Part of a small language model's weights: 14 layers.
Each number is 500 + 25 x the weight over its row's rms, rounded and kept within 0 to 999. Layers, rows and columns count from 0. Numbers have three digits each. The size before them is the row's rms in percent of the matrix's.

# up: layer 11 MLP up, 384x96, rms 0.144, rows 151-219, columns 0-95
# down: layer 11 MLP down (transposed), 384x96, rms 0.164, rows 151-219, columns 0-95
up151 097:499488471479513502497507498516497523509495493502452537517549524515523493465494505488513463504518505513505553493472484528496476488506494504521493493457466543503528542485530517469462555467484484515535492514531472516483513458447493508491494523481480493499553515527505461417476511492532509494
down151 101:501517493503500525522470517498525544517504458539541526499499466503491540485484481495514513500514470496498523497494533510472479532557510525482551481549525517476522492515508481432502561487433487484497512473471472491514531510512535484486465492499465526537478514503479544506493499490488508500
up152 103:471476504490460525510511514455509474515516477520493502496499492530490515514479554476505529539552468495530526526528513505518530474532506504506502460483505488530473553496499535486521503519492460484529459504501544482513484514525471493538472421502502469469470499513515476472456507533502501503
down152 096:515528499515530511511542486469469490486504528523485536520506526511500493466523475518502471508471519509539527476482528542514537473519483520479498516498521491501460448512523514518477485525481497456503472513524482543525477481476478491526508545461516505557529500483517443519520503487473567490
up153 099:494501518485532496525494506528526468511515514474493514477494477537484523523455480519511455506503477503498498528532493492522535504502540487452472493508537496497500457556480550477496487503537514521471469469505503522501514464507501530556472445477468506560512547503508519486503484465508528522
down153 095:518505507487475458521507484523488547481535515495480487499516511464492507465495418488488510498520504463534496482468513520514495512518504488455510490512474523523536510466467489525535541425502510526495458514516500496531476495494518497474496533507499502475539493530517451504501466519511441513
up154 107:509515539460502525499449524525518489465495551471526465505524548456458497478461503524463495493513499499446493525463500490536501477530486524462511530496512496463487538474507507476486537477480461506479498538479510520552496489473494463496464498508460470500484491484486496506527516470514501500
down154 108:444503526516494529555469476470493522519484490494479507509534517462455486467483488487471496498495475517517544505527492504504539491479495446492523459519466479515469516516524495495483505496523543490496525485482522525501488528524505478501539502447519522503565523461515522497479465549528519516
up155 098:491489476496470463491526498492515495493532474520500512467463503482472499505523521478495500525497476520486483555535548502498532523506488493454469480500493513510472501484530558524461492501483458556501497459521482492474493488482531518451502493514495453504462458492489502507504502474552473436
down155 094:462508480560492473515507536510518507486502470498506526482510496537543491444525492502481494467509529510495517506489501512465546493465507519481533481504485522498459486500467524492474550503518510508461498503488492468499530505561523506452492495521535432475482469519541486538503479466519500505
up156 094:482461480521523515498476505531497510502519493527477520503443482483515463546472505557518515556519509472535541507519507510491553473540469454492532521468530484503466446483504511464530502508510494489490500510487487487486468508461471504487485468473514533501512495525519480530495469499545478496
down156 098:515500485524533477498520518462457514450498552536486497457495514449465487494486477496522467504526475474506462477490507516506472500500487515481500490519470502471504463489513500482482544506561466546522520499496492539543503529506529480497491501511533508482505503435472496514511531520492461458
up157 094:493519501517527508476486444495449544476553496502490515483480482518509444518545518482503433487502513507505494495532529503493496511465467537499548503493520537464501483468503494485451523467499490507469486513496492504501498518518505489422515501530494491484538473505493496469534466514486514468
down157 101:514495480509516473487548526504474435553484523517542514514485463517483550494509480530507470513491497490449504494478537455486543508490491525502520517504511520456463503499489534501497493547519500535512527475552502526493466536513474518549504507515527534522522523491495510518501509503508544476
up158 100:496516544481490492488486470490500490476479510479483523496527494462529534481529502510508450509452448502522484522545496529502552553480489510512479537515511504481503486515498537506498502502458508552462522490508496472472445482530491531524499497471508516533459512441497521481481479491534479523
down158 089:511490539519508436488541459492532500527506511515484543517534540490520470488537511528482509536524484490474468473529485501476524473520530512496487494486512521485503510474468521513561504507498472536518502509468546516514523488489437535514533476450536477451486498515515499504497507476517487500
up159 103:490448485512504479511524504479504500477501462440505525500508514534462437481468500457482502540476510493502490492530503540535490510536508464551466498510503528507473505517533485483471478506484533494476516517541576537512455471513475492508519477498498489501493472489468475484508517466503510484
down159 094:504520487492510490514504507513539484463500519538526493491471494495500552497471493530565512507502520502501474523505482495444511513479480523466491501517542517527548489509530506468496523510462496558470464444472475494526543529491488542470479497544500532522509470502521504522514471460492504471
up160 103:522520510501508536493528549474506495496543512455485518510502456514504510452525529515504487515503478472543555484542523528491504520469480525483496489503530524460474460520480518550497508494489513491537535544491506535532506473466511491510467506486521457486500506492493501489504500430533467487
down160 098:524487493482492520498473477527511527535512514529497509523481551510472490469515460496533508510472509494482451507499444518539528506551530519508507503536506515422491525533486470502500492450470531459470474513486505487521498514514504541488484534508498486477498513510477495495489550474474489550
up161 101:467538499561522535492487505494491476435478509522463491471549496484459490521480524497531503506540488517509517498513523501484503519499506493470515519506520542567515535511483475524499457543490485497515504530520503492478495525550481512484498512514495535506508529494460477478509456455546516503
down161 108:496494508468530519536486541532499428502472440460503515504505503521497509466516475503490540483441533477470487478512494525508432526485453486517490504483479492520490489501451470517539510516509497473526504482504486500468481461502468511520522487519512514498488476477470538545501472483503487512
up162 110:460531531462487498503507496471467522494497464523538484477524478460517509526484496535509529506530485498516517481473494487536538493522445535485482477520516483489449515472513487443451546489452515524509493533506482514439492483475500506516542503493482480469491512465496510486529467522509504491
down162 113:470545513488450519512518508465555543531544523443495522497495517465490474505476510471530472464509502465473470465493519531512493535525517458483503500473505485503514490495491505523504494481532502492536534499522494504511484507478513514472472508554442516468491478507515477491461455484468507499
up163 106:500514501482530496491513534533461530484501492513511534574483519482525482462488542483499486518503475543496486514472505547514516505541484466513512489504512431497530478485508531468469487521499522508515510536514480489521481541541475492513517524499495533507508520508536450540491496523457459522
down163 105:505515476518499510494529520458485491485478547510482485490461492484511482455491500521543445476503469517524513499543506527541473510476494481538540488546482495529540478516482563516534486479515509486509534522485487509518496507500517472518503436491467498472564496506494483528519502500497466531
up164 101:489517505457552517520507523518483487482513448512512492508489482468527529501508494462540500489507511463498505504495537509526503474500461474478493497468575482505472475495562493474495488575491487506528505516516478458497486528510496478524483452494513539514496530533527500501516458517519477478
down164 088:485488499476472544466508530475482517486501481529490501530489517506484504535531532476514528479539479507512514448530507484500520518507492528517513474549503504510504472464529526520504534476549533499459518462515492503512536544488533510425487538486522524517530507529467469498458490525490511513
up165 095:531470491499501498498517491477490458486517478558511533531495525532493488501507463497473503460504490481472502485488486525508518455471513508541484498500525487459505436483462502480536491551490481522498463480496516532568539503536545447471529516499471501486523498502511521508468527486512503496
down165 103:498485557506520498484484513521533529498474484462489458475488508480502512486511515482499522503513524515490524541488476469522482537495481471474538457501501504540515537464504489510462525476504539508490534519503477459452450505477509526471521498542511511531446543499498510541509499511482442518
up166 089:495495481486483526470498514497518468450583496481503477481514538530513469496507502479502552475447521492532513481541500528500498500495486515491497498511453521539508472504499499495523510542523525494492523459460482513501480536476491466512486505531536484528520504538475481541551499463521504477
down166 099:496473524499442537496531486465492513510493520531476474538519491464529477433493508500498471507523559523472444512511481494487513533499522502446519509452497537481512479513501466534469480489496505511460477528512512460503471499547494501492478513481535523485475496511505480509449511488491499509
up167 099:534500507497499479481479501536490504425492504484506492466502525559466499506512499474484516504540474487500521507460529533472495501462482460492505507478506492536525525504491497512518511482542559492522466514508488494464499496517526564493486504486512464538485468450468494544481474482523466482
down167 092:512469495528513475437513516527505544598509527529522456518508469484532527492494505524521491484469516480512502477499497501495525519485526505485493497543516495500464480498543512495469495526479488477519527501500542495525505507503491458477491488537469484518496479564533502455480492486478519487
up168 105:514490485569467497501522513483469492512489515489474480500478550507480466491503556473498499528545475531503500486497476483543544516503493520484494549512487497488488519572481529523459480487489500507524474555529534515500491515502462528513514497520478516529540504478494476525508461522515530475
down168 106:516506493504535530473470523488470528491460460474509524462489487475535510495488531493494489464481490487535526479509541502465524490512515516513510496518501497530511500512520463514511522509504525453494496493486501449512506517454527455445468509513500547532501505496497510427504566519505484543
up169 092:523449470508467476515473507522519495477525451506521506500503498519493504538486486497486453526511478514514494495523530517463482514456502495526554479500482537493518491480559547494471507479526494496529514523503525517503524500439490490500487487541488541495525515433532511463528483498534472486
down169 095:465513484507499527509521463495524513510493526472500517471545512496499562493514518528512512529510491493472536511556479483565515507569474509479470524512497473518544498490509481455532494484488504500501424472471544501491487476506481514529496504528498498506509526523482503513453470481487495505
up170 100:489535490512506498501538486497464466500464504513506455560501484501461489511481549523493526462517507483508506548466483470553538496473475478487456493541482470508461484464518510446482518484464504515481458509531517492532485499492535461494471505507527502509514527525507513470527521513468503504
down170 103:497464547513505474508478507494480523507479479516492502520496523510503537503472513499499499489502494497430553541483512504498568512512481496491474478541544524582519466509480495472496498511492492496487481505500511505502455537507517511515490513541542545488459490461491525455539502491473513499
up171 100:472505494434559478517514494509493492477493489517479498518515510553487454479501486488521484491499531516560531489462461503517483518490479510496491526511452485498488512517538498502496492503527502534458513498515462477467550515474480490475569504495509463481445481509516492471476505475495471517
down171 102:463474488474493468526500533521524496507477501478477485488546505507511504497547482491492488516498481488531478524518516465537480511504508457505538468457501449491529472490503479484464495493522481530492527449475493516561540540465507489489518484490500486491503485469535534464461538500476553510
up172 098:487474480552483521493531487505504480497526476476553534497528499477490485500546505466502529510497489494485461500455453529491481536525499462527476518479542481497493510513543497493463479493505520523504497483472491520522547532520487446503511542530514508510477480515541482558468485512502456494
down172 093:473534509460464520489543526505499497508462493492485471494515520460461555484453509445519451485479488514484519508482518544514461496456526511486501550505456492471516499463533486545514485537502466518511447498511495511501499496501491511499490494493494475539531455486535500472518506482504501488
up173 093:515513523517525486506506508467516495468485485515477505491489500557507473528465482488523439450420548496526525441480511506533537522498506458493509520516478516500520510473481476473491496509523496531508504486476490523515496472487528504457533499469484501520488460445479497488468489511487492528
down173 090:519535481537518540514506509467529494490517456488511482513541491460467518501515498482570521512512527509502501471519480492556485512489500483500541549492496522502564461509532513468496512488475499464472488477489531480497536497499497544525467518482528444503509507515501498497503474538478536519
up174 103:474513490519519538468486487539523500478463529483555455498477475533496474510450504493519515510483502507544510540516504498552483507477495486495505518557510486497555499483465453483528529490455476488491487512464472509492480480496552510501489479514487495511535542529509475503520513489492551527
down174 105:491492499516475491480506481452512486484474489500524464563494521507504496481511485487524492447519517476478503477492516474432521508560494507482456492501523491523460446495485548516493511533496528472510502499466502522529511532491480501519532517489513524485463484447503488488492461552535500471
up175 101:468475521526488491469488505515503487480473538479476481518504547513430491549441546506512484478539499533503449509507482494483494510532507484507472498477500490530477512540465487495512508500463520475482561513526477496509528523473496487527528520490499500524487503526559475529507487491495469464
down175 095:487493510495476494491507468492530556539526538468476521477487469526496499511519521507519479509519472490481463479523474482458477492455466477515491521502489494496489540537462517444456496478506500513524542498470505484516538476506451460543504536505498489522525567480493488511509479492506484466
up176 104:471493479486524494451508492518520470504488478488507517508473536509459515518511492437547546506531455490496528526490502546520519511522492531548493511490542531491510500505492486437514485497466528520520495482504508472475532499533456508473533525486484503516461505481480508519508446539511526525
down176 090:485472463558498524506470499438461539489529499507488554513508501476506520494481505475435503479485471507497487547509470500505515498528517526473519476465491467517524514528512541503552495501515502504471490512533521512501502490480499495539466510483475483462474468556480507472525540489493481487
up177 094:482506539478468491521501523484525519526502486498513499465503524508467489514522512494465498533521490512498508523476478510456458480509486538529509544510540495504527482459450521506493482456476501479511521519532480512487520483479491558525461504490483517480500435437521485456497490469512450488
down177 088:537497451484439497533466545509473460523505530522490450486540499464504519498521516463523468471504498521486447495471471488488517500530524488487486510485552468494499493518529488535506523535486546492497499464491498484545499524471494488476514518503497465514476493467511529532493529493498530467
up178 101:476492528506495508459473480549490525424516513507450477511467501531501516515502446508486490540478489494476472501531514518475476490486548503518464492457484497479464476470513509496520464515535481509492520473470502550486501476479510488505475481505494496516491479469490510486559522553497467479
down178 109:516539504484494526521471489492536485463514514467516443539505531486496511515464459464501501476491514483481507474472493504485506473491572517487520476515490470510515491454508498486506505499492556522497509438524488481482484488503474486533494556534504469533548499474504464461537501477507496518
up179 099:502482443497497519509536508491515492446486497529487498529480495530483495506500461520524487504492497514522511531479529484500477483487545502512508478472519461485580456518554502505528473494535496480512529536530520518497511471469498490489516521469454513447523498500515512449523552493509495521
down179 091:509479457479509534517482502508522535543513484503461506483492513484497485517496485543469476440497494468495516488506528513522472500551476488501507510518516554518490542468547515479501519476504467470489503514499486458542499542502506505470473491502520538533472469547469520526514497539550475492
up180 104:538517466471514489486462503510528503504472488491517483542479502489508530523516530526494528515480438518534464496489467492513497452489452493483541508460460494485468473474460464499480551448513521519497535464469532527535520502503501476527491480506479489501493496505506506523532537489477492465
down180 107:488485516522467492531504492460426509499486544486499525430538498448502504536506505508506487511520506508487524513498574471504478526480494473527523519490541498448497487547512519475531495519513493466517522534534528486468468498497509508495515502514477521489498542519484498483473502505479540490
up181 096:488482501486493500513462460515509511493504503464483513517530497509484479490539451524494523451428498493461449500499528501476510517518455535494513487541511498500490489434509520500484516507553506494480578489485507518515491499466489501501525505475476548477533468472483494487514488486503478469
down181 101:523482511505557518522500500505486522499423496464501519488527535512490478496484501457534475514531509546503443519515521527504525482506512476503492509507492548505545491505503514532495502500467459471505491500516502480458498557518520438507527481456512515533510515476484489495468505541510493466
up182 096:481501520494458509515504506509497497498541497500508474478483526476497501516480474549525455500507517543492479503483500509539484520498517492487467492475561514485512479474504526459519477495459521521460484456479530500461478485471550475474495536467519480525486483503510449541543503552534473491
down182 102:501517491496478494525505446499483520515504500472481474487485504517568541512490501521436519501502546511515478530480522489451464528521518526520496523509505484496530503513531478532505531472502502469508519479515516470485528503508502524489490485491491483487485539545516500565510496458531491578
up183 111:481506481545476466528508509522485546451468477535501507482488515515481508465511506482505492516457460538538505517529484473480514508532508516469450477485515513497491463506491450510468450505499509510513531527526527463514489476487481501529558545498474505537496528506489511492514457474489519464
down183 106:515550525466534516467521484481471483499499524520502536512508554492490509511488493498507486486547516494493508487461529487499504511542502552510510559491502459482469480532474524510522554485562500508492498487500489496488484482455488493448509476482481523453517526462479471491531503512456479489
up184 101:488496506461503514498499459453497484458539474486552480488507474472472534497521518497483513470515482501526450507474506542519513516463466464507495489467469505503545506492495542471490505497506536491556502477519503543485518529503524519527491496537533476519475448504501499523477497483550483461
down184 096:481481519536495461469526480503441474446475494510533488514522573516491504494473502521479457484493520541503511525506470472491455482470508510520493519511527520507505507504520475521532524500499464483467475488535493551515544490509499479494529505501503545505508511468551511515554521510490521484
up185 094:483531521541526505489541509497503502516459495512499504503535492477493482500487477525537504521485470527505503514505569484445533474537469488472495507504531527516484486545521476498511502463501449532461481535496512522520487530547511473487526499523484514510484492519530476535471464505530550460
down185 096:460534489506480491524452482499493498519522484499499528458511518538478469504514495495521526507543520470446493491513503485520514497488536443496557479553469478453526517508524502521495485509507555493513468566492485512482504489458518473476517499485500457493505527532482527489504522498472526483
up186 104:501493563490485495521512508494493477540490517504470510479507465547453474499465530484484510498514452485535542505478516511493500494490459491513450430492458443524484467519529502496523489520528494496489506512466490478518492491484504490506508478485483497537476486520518561461516449504508476505
down186 108:484503474511558496518510476524464483509543538476465475486469517549528549526487489501503499514504539535468488498453500487493508456496459499476446485468510523522491462495511499466510506498545490502494470511484475476497433496502485512517491470496544470489495550515476475474520494488493500515
up187 101:504499477514478543499472499490505483479485493472479524510541512523475561495509476486569465476526462469482464483499507471489467557478509512480497529510470476481513497517503508497502471515512520518549489499554479510496508510487504474473460480556469511519510515492520492512464535456482462524
down187 107:492495500500508433493535492516468529503497512523505491487487483485545490506481490514463503466479491483525484528504500534512527523546489534514489503519532518451441468485530497534506495478507535517485507531441495499514477516505500498559555529483515496506540509520497510526517445543472520489
up188 101:508496570470487494501514493495549525493495478503469506512524424528488490549514491528534551525506479487479560518492522544466489506471487490489481490493535513493548467484491511509507522547489505550507509481483495507463503474504490516516454511528518508519457497490520478544492497496500506505
down188 093:513510464464458553550472512524506463514509541525509505475528539469523510509495537452488496488498503503536536488515488497432505513454464506515542504512524516510438571535479468537477499513493505519506482506483497469502498483466518481499480499487524493479486508512504489499528487484500494517
up189 103:481510513500524502500519525492516470443465517522477479473487504494510482487521512505499495499536502535484496504475516517492531537497486529508490529556531500507579524494538476485491512524489504470464463494485522470495557502507445478463506497518517493552536490470487479467462504474510455479
down189 092:503514503518520498479496516535466531486493455533483458509477486507459466539459499535480528522464532488500474479530484511519511499504488510501528520469455483515524479501528499528490484511471492514520498541470455487503454464523520512478505478469462554499492501505531497504516447482510567524
up190 098:526480513543458553491437485493488511511486484483514523488475496542458516517532517472503536524469482566516491474525501499481533553506530503514487487506468474450525536519482487502490541494489497509502480520510495482502520562473511481448511486507482528463504512533499506502494496518487528520
down190 095:493504479484542502490465469496515484494453539483488488493514476484515532455507477512481480508546498480504528522500508535538484521495491517528465511529460530521513525535532535528528533495535464540515505489513481519502489462484503507464454500452509456577511512483506473487490487488517471500
up191 106:462572468518480481494475477517519501497500490532503447497511474486488485470511484477489493471491473500486486497442535532469509449549472484502504486520511481468514506505481521506486489445511491479474506482533508524510505491515465495449540506490513502509493553514505445538520525481464494532
down191 105:424471495509515526484560478530504528550522511514471511497522482509496522482469488531517504524493531487463515528466463502515499473505515481509499515488496517504483512503541531513521518516495439523512507488487522519526483503468495561523512547502483497509459491526551491517544460496492532512
up192 105:499530497506457539548483483527443494494457485519510502518468503545540504519475494486518509515513440513513505489495549525519469510513526520527486518513502532537542475500485518501557516476509458499496474528500484500511513482521520477500487504506502494504474514503561477518472451510444529492
down192 102:512534515469537535519513523480537505498546468524493510501492505495457502494466508492520495511522500499525473481519521519503496445506569519438472493506502508499525553484525477503470458485467512519521476490498490493462497520500531496513515516505501566524449453516488529493495486519451496492
up193 108:519444488517458537489495516473509498475519460478468511469531477533468524533489508515466494496532494483504536503466495512505520534512507485422475538503447524491500501514543478486516526513511505511500497538506540526483497483480515451516488487469540484510494491527522497471500513503431494500
down193 108:496487469471527524519528483492473458489410519523484505474500494531493482516521482489505514483509497511474481504537468494476536495507542511519481489518509505540470534500509482492475463556538474493489534471543484474545471500554509525496526492469472528531528480515486517530499491523483502513
up194 094:480540549554470472516503462517501488518487515517484468478508517515489486495525479472491500513500526490492463467494546535475525520500502477473539498463486521517486546475540492459472497500529501485480571503478487513528489524489523489528539480490509472523429485514530507487474511497502516533
down194 085:536490503509498501506488536498501528497480487482544499471525476469500488471454446516500496519504502470495537502492538516507496500528476530540470500563532501512517512471503519522499489526510527569486543502535454519500517522529538479538500459504541509544502514534495509458486482528486514510
up195 100:480507543502497471497485510480528519514510503515522480502468524534511522496500560475532486515514452534508501558519527546499513454525515474496529505500491521476496525526493519475481534518503456479530509478557470509488528527473475508530542486503546526470506525549487527496536523505484474503
down195 101:511541522515500505512555494470558492479493515505493530513513500490518508522512497508502488499512516490546491481473510516543567541498468494481497542479493531511490519506455496514479493465474451533481512541489534517472516527519473464500507453532477486502523455494481527503475491510447517461
up196 095:497493508514544443501518481546502486492503471496505539465505504483488516543479493482510530503537520476536516533492561495506512494501522512494521467494516513493514502537503521503530496516477533528456481512558512527500503507488472486481476508490522494512503520492553512484526553550486547565
down196 091:489505516519477503498513533470526492513525510506517521472497513567468479537522475509496453458474482488506468521516519501492478497481541505556525510493501515478470510502528462500460494479464515504500517513502449509514506504485556472486464466521560539472510478504487507550482461507530491481
up197 094:500510524508529499553452489470476454512496499476542458521514485498501499504494473493492515497510533460494506521458456548511529500493502494482531511504456538479429514499460524490517525512481544544484514489512489470524496488539495490507470499541489474540518516477489483500519501479553499479
down197 084:539523485535529489448496494481510530485525430502469536497483509507491471502511510523440499520488476547482512451524486503491480522486558517517486465494506513549527511496501496480479502499530459467517499480512457509521483483506533482514530494455551513481510481517490501505505505537496481455
up198 097:533454485529521532477480509490485493521510487546493477486495508513506492470480490489483526463485509483483498498500499528495518512526465470533508490471483474506439493546516495471548483467487560498543512497482468502544502491518498484514459493477500528516491427509528535493503495545487486445
down198 094:480510515476505506513526502522494474465540488469510469540496493473502523474474512494476501510513503517481511471508495487473527470506502508464547479569472494511517532518457520498512438482485462504492498501493455447451511541492470461462523512505499490503510550527475481508482457476512477472
up199 112:492529545479515537455488497467504456524512498526521562491488493517510476465484525464490491500484513478526486507503498511501515538491453533516508464515510480492500479494481508474486474496505478514545540489500477497533524506541494457507469519542511467484507511491487438501521441508456453515
down199 112:471490499554492554484472502487510531476537479534525504460455486461458502512508547535510509520473476497485529488527510468497500527466477502524516514512536477526543449530502519509507472485457494477484508486478486496532480507469521455458475487493509494479514504498486483502488488511499531568
up200 102:495545536487511471503494470525502454481558500478550500533550532501464483496476523504491536448472502520480480536493468483459534514512486571483476460479504532504488544516492510488489491514496486517470492501473519492525490493527494462488496537510500496523503505497493502460546528500518473495
down200 096:514472464468458518519475504480523433505480472555467507502470496513518530517483513525496468548497508505538469474513516481543486527485519484518502523512466468523503487462509509493482480528527512482569502499507489534517527502451518492479513471464496486470494496495499524476455481506477531531
up201 100:496476473523537473451510442507497516506544546511456448505500492528477469499491495473518505528494503490489519492523460480503505486530511492494446555528487485527495475496500484517493509468468522511494546510518507491555458476478485518522534488472487461522500507521450497500511461471518515515
down201 097:557524498473507521503539477509522404501496490512490521514510485521491530484494495487466480501523448497548504516500480496531494511533541494484503486513512524490499508477457469508480510509493448512506506458522515500549546494475479462525478488518526541532505522511490470472489517540474491512
up202 099:455506502544478513518517507526495464453478476514467512482560484529493479506525517488482519511524506517537455453533468537515535521530472496508497492467482519500517564489522483503482519500542456501505533538488526530455469513503509542532522502497482489507473491512523461512516503503476497497
down202 092:503500512530459468511468513482533579513489527509531501473470508493502528498478448512481480513466484498506485523520536504485510490531506508454499440487478478505501477481501506477500485531469530534500525461498512511544518483531538484491501493503497537464499490487542507520498522530463493570
up203 106:486510533489521498500483446535490510508505496517504458472476522509480491526451474555497554512480490493497476503468493530504516504474492551527482482450503535564545450518503486485482459503491517537515511501507510522469520514511511546498523462521508479511514535521474463494515463500493497520
down203 114:559523554480493533485436489531511489549506513512531473504496498507497470526445469504482503477500499518512484480481496559522523491498479468500528474518521511504491477493516485511482471482499470494509498502500473490529530502539562527492520510517512506513519529521475533435466460520501524488
up204 103:469514489507457531489420522529503466476523514463489504521517500553496470486490502489473444523537480515486501489490482522533505489475506469480491546489492490508471506481547513494513534504486513522441535498460480522522485472521508483512503499519515481465509508460495519500558511514515458517
down204 106:553541471502533470507537497416482495510478476514482520453469514497504491509522505472506522468485530509547493506497533543498489528529466501539479495493446506472520532528460497525505481533506488486510516531506486485480474480508468503481492482471484533525525500481485481484516536541495474485
up205 106:502503536505496488550495413488513432489542481466486486468475516492512487517499531478510476480520439466488490477495506543508472515505535504474522503512457498501528458464510491513474499500469531512472499496525486489498510499489494516508549503524460515483489512508485446523503501485511460530
down205 123:482483499494497473470537499479530466524540461498466475502492489529488500480547497474499522489501466500499482480471514527488456507505488460508541494487461472469490484462481509478487499460521485484542502534491510469494475484440457458529486472487512454431489503503486493501489491526534529475
up206 099:449534453534501481466506492498504540489519533504502486494517500495501525501491503515470521506505495456475502472517463519530488484534502522471460479536495487448530480496544532534504476557445538481509522448540501499521502522483541476490522493534492515532532522498472507481470494500526505500
down206 098:523494451493506506540511498559516496530507514467503495537507497490518490494509481520498521500484490520484460530469500560514477469512494503475490477471457449503565497518505508486483487475530503476500522501473484459513531467487513493532464509472493492505463474545557504501520557482496538482
up207 100:444536479539484505529518491513494504485539491426506477480476513501472523484478506517486506455499503459481478525507510529505488452494525526485533513514523525480498501532482490541526458515472495473480478479502549487505471520499509491522455546474519502504494488494473504472458474507564486519
down207 108:523478499536483505553543530461490513498477521474516502472490494492499517445526479477507492513478490540468470513517508516515495533508531462553495546496552532485528502521498523486522446474535485523492507470481500523515494473491500516514484476506463494464507527482505519498556554507521469478
up208 096:514531452508474478501448513498507498464508506504521535498531499499560455480505490492482519495469464522478557474512534549504485460468454526457511494498480551533489481488535542504512512505489479471504509473495511497522492465477491530511539508497484502487545478514509488526505519537533491477
down208 102:505499464480503473467508446465493525533518506544515467513490511514464509485529514551478509531520534488476478527533478538471518532526506522492488486515518469497494532524483467474467482513529517503561496465525463536475519519525538470502471501488501492482448469487475519463501487504506480526
up209 099:485491470481482500472507520508522513453452463506475486566493468466506462499486507519495485477537526569518508536506483478528506473477479523513462486519523521498469504518459442481514521496500491494510479509502532490566507469448508516457491483483510509535510490493527481491486497532486491487
down209 112:544504553521507430513505498527522466514480493483514454453501500499517504485547492508478504479521495467542533491527511533470496550491539485458532472496483505472522467495484485515476503464503477497490542533482509493470483516478490503472522505541491504470442491486490506505494446503498527502
up210 100:495505483524519511535482522506515492530528468545513536491491474516453522491533489488517498503504472495525520492547469493503498496557490516473498483511454501502540507501507477530517510527520464548473497458514477538538508474517500511498461498484480428518526520507540497445536465502494532504
down210 098:487546503480483453521484447506545483438449492513504485535508475472488505489515499530475497474531489506531488522466506487505487493467504464514505488477503515536487487504446504501497549501518510504490494510549539486434474583510493499500483517488519532515509479493506476490468491500515507504
up211 107:471478485503533481457452491487502512442510524439504502527476500480497455476533480491514507499514473512538498518538489537503492529506475508520515530474493427460483487523541521469477491509501490490508529554510503472526543538493496527514498494501512478482544503522472504467524481500506469513
down211 095:497463473484503515548501526501489475487534453529502490517512498489474516454516480531472497508481500497514468491531457509476508519516486486486472544442490468486493488524507501492552530519511492499493509550492486544513507502510528515488478474505503515473517559517436477481496542433483502514
up212 097:547537515521491467515483471538500468521503493504544455489514504467507489477487536515543471481472476497505526532507508508538472527456511521481493494448464483486507512501481492502478489536495564515529503469499479541490507519525456499515458536513448499468477496485478509489524539470493495483
down212 080:494487505548529473472526502476487488503490507459516534472517488483460495515486507462510482523499477500461495464493460474510517513538508456507482499511502491534502515490453496514528506488502485500465549550463544480537541504512500497497487490444497517497478557538483470514470473514556520497
up213 102:492538463520499493488528507516480439502495472522499511485539539459472485506505470515488519486497483506553532504513484505512478490508460499533525474506515478467509500490516477516492496523509495567470489475503544515538549454500484483506502516482527517422485489530503515502520492448483498463
down213 096:493479524505519487479527486506536492489498530501492502541478468545530495515479507507496514522509511535465497521501545463485565477494524497477480480515491506485509463486474490491500547478503509447495558485477450443487487505486489536477530505496480483555531524456506509473497482503473546514
up214 094:538512489499482495557478481459541477486501503525509534469485507551522517520503505498477488505510483505541520507495522497520512508507448523522487515504473502516428521488522511497520506502505493541472501486493456474465464496508462508476470504524552519563491537471528497477523501454511475528
down214 105:525501509494544477474493526499463542523518524470518460517535481448538484481552513493465504485492533481516504490504521504478512489506507483447526524533508503513518505524516469496529502448531527518501516501511478526542498523541476462495536477499504469510523483522460482475465451496495450507
up215 095:509490525497532538539510476472527499514548470493556530488535519533497537527479457484496505513514515530485489522566492489530526486464455511476486508489468503466521464506441508515505499522486520506470520515488524508504507479536528507503466478491510510555532448495533498503486483505492483524
down215 102:497444518479541496521506490493512507523502439507494500518523527505559515478485461500475509501481481512508534486496525490522500472496506452488510522540483490505507461493499461497488459508501497473485498494532538493483541525443443472486470518496537511524500502554478472511466521544513542499
up216 104:495496502503506531447505489602535475496492477507552534460476526512480532491526493461507515525534475522506532512525497536552496508524501507537495527460523486520505473503523487509494508508490546492507502517483468480504523482467498479502502510459499500517487524504526479544483475550498498488
down216 107:473520473489519451485473523514427513478522499530510524497463514481472503493482483422484546490460474531506467481469474543477533506539532525535521495508522469496537462514491516500552509493470498527513526522514508508470502515485500480526518503504473512485518500532484480509517478508513489474
up217 102:508520508490485505483494513567512493514523500485507513512532445509494504499470473504567516471514485495537500453474469523530487471499493492483521485493490515492533510526506470417525471505525515484487503483500523470488473485468495479553456525512500479543508504541503516534535482468526479520
down217 113:519525493483459545549504508512484490481491532525537496453473486490507537486449436483506500466503497497468494499482495510492481485492449530529511501516489520521554479508493470458507458474511505502490508510447492469543488534480494488528534482518491509518543517544531519545514499489495489494
up218 101:518507510523506563479549484464499464455536478524512504464484502492462487524482492516475508487493509508511469488488501520463485511454499456509501497542518500467532502534537536456538491483492509464478515486498523516466510468499518509527498487538498489480497427513521524550499522490504486538
down218 100:507539439492511527502513484518467518453517484544499508504535548451482496480517505516491530450500464467526457467531514471517498516495465501444488509519495516486499487506516494462502522504499486515501564519512522527497513482498533521486480468544520450508493500503497510494550471501495478529
up219 097:483474501502539531499476462534511498480511500499514509439541504517510494495518519505484539540467508491468501522477510456565481503522471515489472509479494515495530479497556502440489485566523506494493500497514504501457481497538513517507524533550477494530514502464514481497499468497502449519
down219 102:507521521481484501492511531503501470468472496502495431463490483508487454526465506475493500478483496446553513476506522510519486475477482497475539517457507516497544520480477497453523475492502459484506475461531497510475507489510470492503493478558504509519471501540464507504531536453537530488